From a checkpoint of a small transformer trained on Wikipedia: 3.63M parameters, 141M tokens.
Each number is 500 + 25 x the weight over its row's rms, rounded and kept within 0 to 999. Layers, rows and columns count from 0. Numbers have three digits each. The size before them is the row's rms in percent of the matrix's.

# layer 8 attention key, 128x128, rms 0.157, rows 73-127, columns 64-127
093:518487496493464484531529489508528530579536522510465484502499523488491488506547537530504458534506464509476489467476534511550518517469474484491476510535493495540513501535489505508425524486483463
094:478484503538469518482505502518468523503477514527525506481518485481486482521514472499474497526464464522510484546508496483503457475471515494570509517551501517486540532517532494502461502516486503
103:464514462540487511561510471494476493525469519506506524507500513470535496516559491492500490517506459489459537493498474493505547474498450523534503493503508531502448510462508513534527500479466491
100:475503482520482493489548524518490512494540515485463539488483501535518522548472475481501475525500496534509495463530504512550498485484470455489511455483446467495552498487503480503509490508517504
105:481512517531479503476484508562513537500540510547559476499502493543443488515496514522501492488528517516488471446498504521538477455502510533467524475528481503490518494498495505513552482495514496
091:517526481488503482511498473489487476504514534509510548498512457509505470446490507498515526513534494456461458492508507554525536483503519509502522485528498522548510506524514461509535465480480498
089:461483504509502518479566505520467516518497476480497561509542495510486495491495515541502511491514519457475494515504487527468525460544466503528477503495529516531510463464504477488544439525488560
086:514497463539505455486508524517451485537450519511529514494493470460518524478475517479494498495522474508465480504508448486480480490486517511501555475505520514462532525470536497523514528488474505
094:487506474511480526464535511511506442536487490471528503553516487515526492480504485481484487480507544460507491536520521500497495499507487513560468534523547497541509480496491508468529486499490480
095:480470518486512491503511506504534551437532490507518504480450507465498502463496493505513538527503490476574482523531497498547505505517556499497545479493542473530537473506492484519501483521513556
089:489465463488536496492506489500456482482489517495486486514501544477490490451515468485480492546475481501542496527478442497520534451516485491531513499501487472481526486476504480503536508534476513
090:511505482476501510477497497462517452532512549527510543534479481509522523502491512552498501472547491506497455505460487528496488448521517497504508521492532459460495499472481516542509536488499498
097:483475512535507501492543520488450500528468499482529488517488492488549519483470508486512515487497504511441557511564532475509491493511477498502438528509519509475514470493478535507516511461477473
090:531516510503515533472461521496474520506528477511494533508529519497477426523508506503467507538506474580493505509492528521482525508504473471513536505485508520519501515533491498498505493524491517
094:457524506517524477470513492454480508460478478504496481497496509501521519503511492542497488511500502507539502524536504477476483464473520485507498511494514518500459530509523494509534457517510520
100:513490497499421512519534481538471460540441489523492468530493476507484513468523489520503538500479521520519501523519515491499487512451499515502517585495519514516503478487440486533520494503503511
094:519478489535528428513482523484463477490477520444451526503497480507535466484524497506586486495488498505565495531550508476483507543516532508489491492495506511496491541504497491477467485493469489
089:491486520539507503501511496515554533469515523515518505512484492509492492481513444463467507501466484495489505476480520547460479503536443440439512516529506490537511497483534547497526497502498499
093:524515554505471504486468506483477500528470512501501536506482511548453440491518489490499523501490513488545471515476502502474500508502482526532516511484501472514524475509499483486487509488462472
100:480491441495509515501502520491501489477451456485529491534521516494515470497549535487435506509438467517514492496490466467525492506473526487549526489491534519498481466537525490534444509473514501
091:505510498477489519509516463532482507509566489482510458496496509530474484519516506461527520537499462523498503530482470436497473496532483537538500515499505493482526481472503502539506538517537496
098:542489492510539510507500518448540529469567487518450526463491503516452518471466524495501458477427509505485525472520497470548523489524495505486498495472508511502524508491489494530510532502532510
099:492484514504523470494512497499470484520475496491485492526468528478490495512481475479454530515480507505496529475479458518471508488510464458501534476541458455533480499481488515419525494468513484
130:482491497524511492490468554522506506489504475506483494482459524468498477523487488450508481495467482460442552476498516487487550477510481512487478506503508528541457508551512483492504516461556469
130:501493539505460516490520521511484497468470517499511484489509518536484498500513502526510500476482500554516490462531530473476514429492531490483463483512500436505509565496500482568485480494496515
129:503503476531513524512472507502478490480512484538501488478506492523494474452466494526458483482527476476480500514519483523516529461475475467493537495552541503486530525496443519521448492536524517
131:485485514537438525492494484466459502504479511507504492533496510562523499465462496506486462485451517505470530515483526455510507517528510500468534493440481491471502501510469454500542491489479526
131:448484473513533518475463494540534518538506509488503508492501510496527452512542498508506529474503517491471506474539485509530539481496498499469513496522515519477520502490473485484495524483484516
140:496510489505506498495529516511520529514468483478505488515458479495526547463508484535477444515496450478531492529507496451521520501504485468513532456510471477540513507478480504500514549518500543
127:522514522500517518483439480491465508513505514505491476547532490491513486508503488545455483477495489502466501527483457477517525533497529541486483517475514491540572491474509526513519520524500466
127:490466503512513491507527515479464511504512528526555501484498484461500492515520492499541476481451533499506499494475485516502516490469530505508502492525473465529484504516481505461516458507522522
129:488516527504476486538514488539489477491489449515507524455528477475535524473489462521525490516444488483488472482519507536478501497511494481519508486498529506487492498498492475498505502494494453
135:468476526510501493491525488501501499502532477458505481521428504476546482480497491505509480492522473497518501526503526501450531526483424511523458500489515477466480495502562509506503486507508532
122:471480555523551479500492495443508491491502479525519477479495503498530524474512494494500470517488502524482462528471531545511491530518527473498476479458449487508501463525481496481451549499497527
122:501506489514483512518478497440515518503523497465460486487547481491512515518477534541489504479521502522484506485502434488481503471489469509496506551525512500530496522533532543456431507499502526
132:500428484485503515487518536501506474444471504515502496505525476512531493448552497448485502495535511504536530505534515522468525479495519497455505497496478523499569480507491517506466479506469474
134:520483515482499502493543523490560514506459479535512463567507467495507489517508488501494494498522512505500517496550483500506486496532504462477493519435472465504547487427493506465472481490538490
134:468504544476521502505518507483466510457502499524504445504511547546525488522462521498505514496493533498487482527496495527541458510484476476501507495480530560500492558528470490495517513550466479
139:521530527516489521494521520533465532501519522489458466475531514483487484461468501545460510523492532522513577498498511523497520492502543496471520494532511452490488518489509468495487534474429502
133:504465489476445530474468521485536516469491514536493490498497489501521504506464520500521522477492503453548448504497480457510564465481496515476529504472465543511466525480510483485479504548459509
139:539483528534450480497518484493517458479492502511494452506513475472482465493514513516529493507523457564445513478496516532532559524545513526504495548509452499487513521477454508521497493497518510
135:510453491497548486515516478457483516477485494447549457505513496517458503514483489524566511496497490496477493502535509553493504495522495505519539497484500505526512489505534540541541543480513469
131:475484499480551498495523512485543496453502489516483479510506455529516536494469497452539487509504475496490565504493523480472487468491511515507528529574560528448457509490537517462486556490498480
123:466492523499496467507471511472502516498447520488507484497467513492537533503512494456491525511526505531476509525487492514478503483497468511455479466513546499533534506509526534490494546487508492
133:478508492468465485493516467448507544511466526514506493516519502531536482485477495474488545490472513525457475532478476513468461508492526543514514492514531528478531510472503497484457523507476517
122:499533465500472514507485494509519475475504541512487543478525507530465506514533515486551493473521451461511505519501474488479455510506524460466476494512519473486521508550516482540537550478505492
132:507450491491484465473530508469488506497503493494501501455551479470529522500529482519491458501465507543481467474510520493515510510479503502462535544501512475520536468565495483505518533490496479
127:521513522490537502462506503515503487543500483439484539485454516491444498524486467464537520486477515502446473554493487504507521494484544503467512527514552477503536505478480477494476514491496564
134:524455537486502513521496516484517493534483491492447514505558527496469435440510508486481480497492466512484441497521518491516466507434521545483489472513523491477491498487519491487527525468541486
125:557519498524498465483498499485555497479519460489524510500474533521518498443539514510545545508508479521485503520528511558532510499509492493527511499505496522461496532481505485520539449471460484
130:457464536504527538485508498467480516526525505503492455545521550519507518446525497532501510520487489494529488467528462503457500495546475515491482489496502510522507537558512476509519426474507468
127:536521483480488511531488527504488492494483539517515512436492522514517505497538477501488533506505501497501501476534511476505484524475493496534479515484490507467516447504523497475519523485506527
127:510504497445522485519529501530482509506521480520509522501504516542493515512525490516494506499508531502491456431512490469450512557469505499543495472476508477451491546451512517487545506483458486
124:533506507550531526530527475461466512504484471502509542509489504459475487498524547479506490508516511522557490495516500507473481445497533508507519487489466531480533544503474528472468521499550465
134:502518513465502510494498467525518577482483524486490505500550517476521470512490485515509498545470514485526536513528524513545469493492486521492520499484500500529474511517504495506505501517472477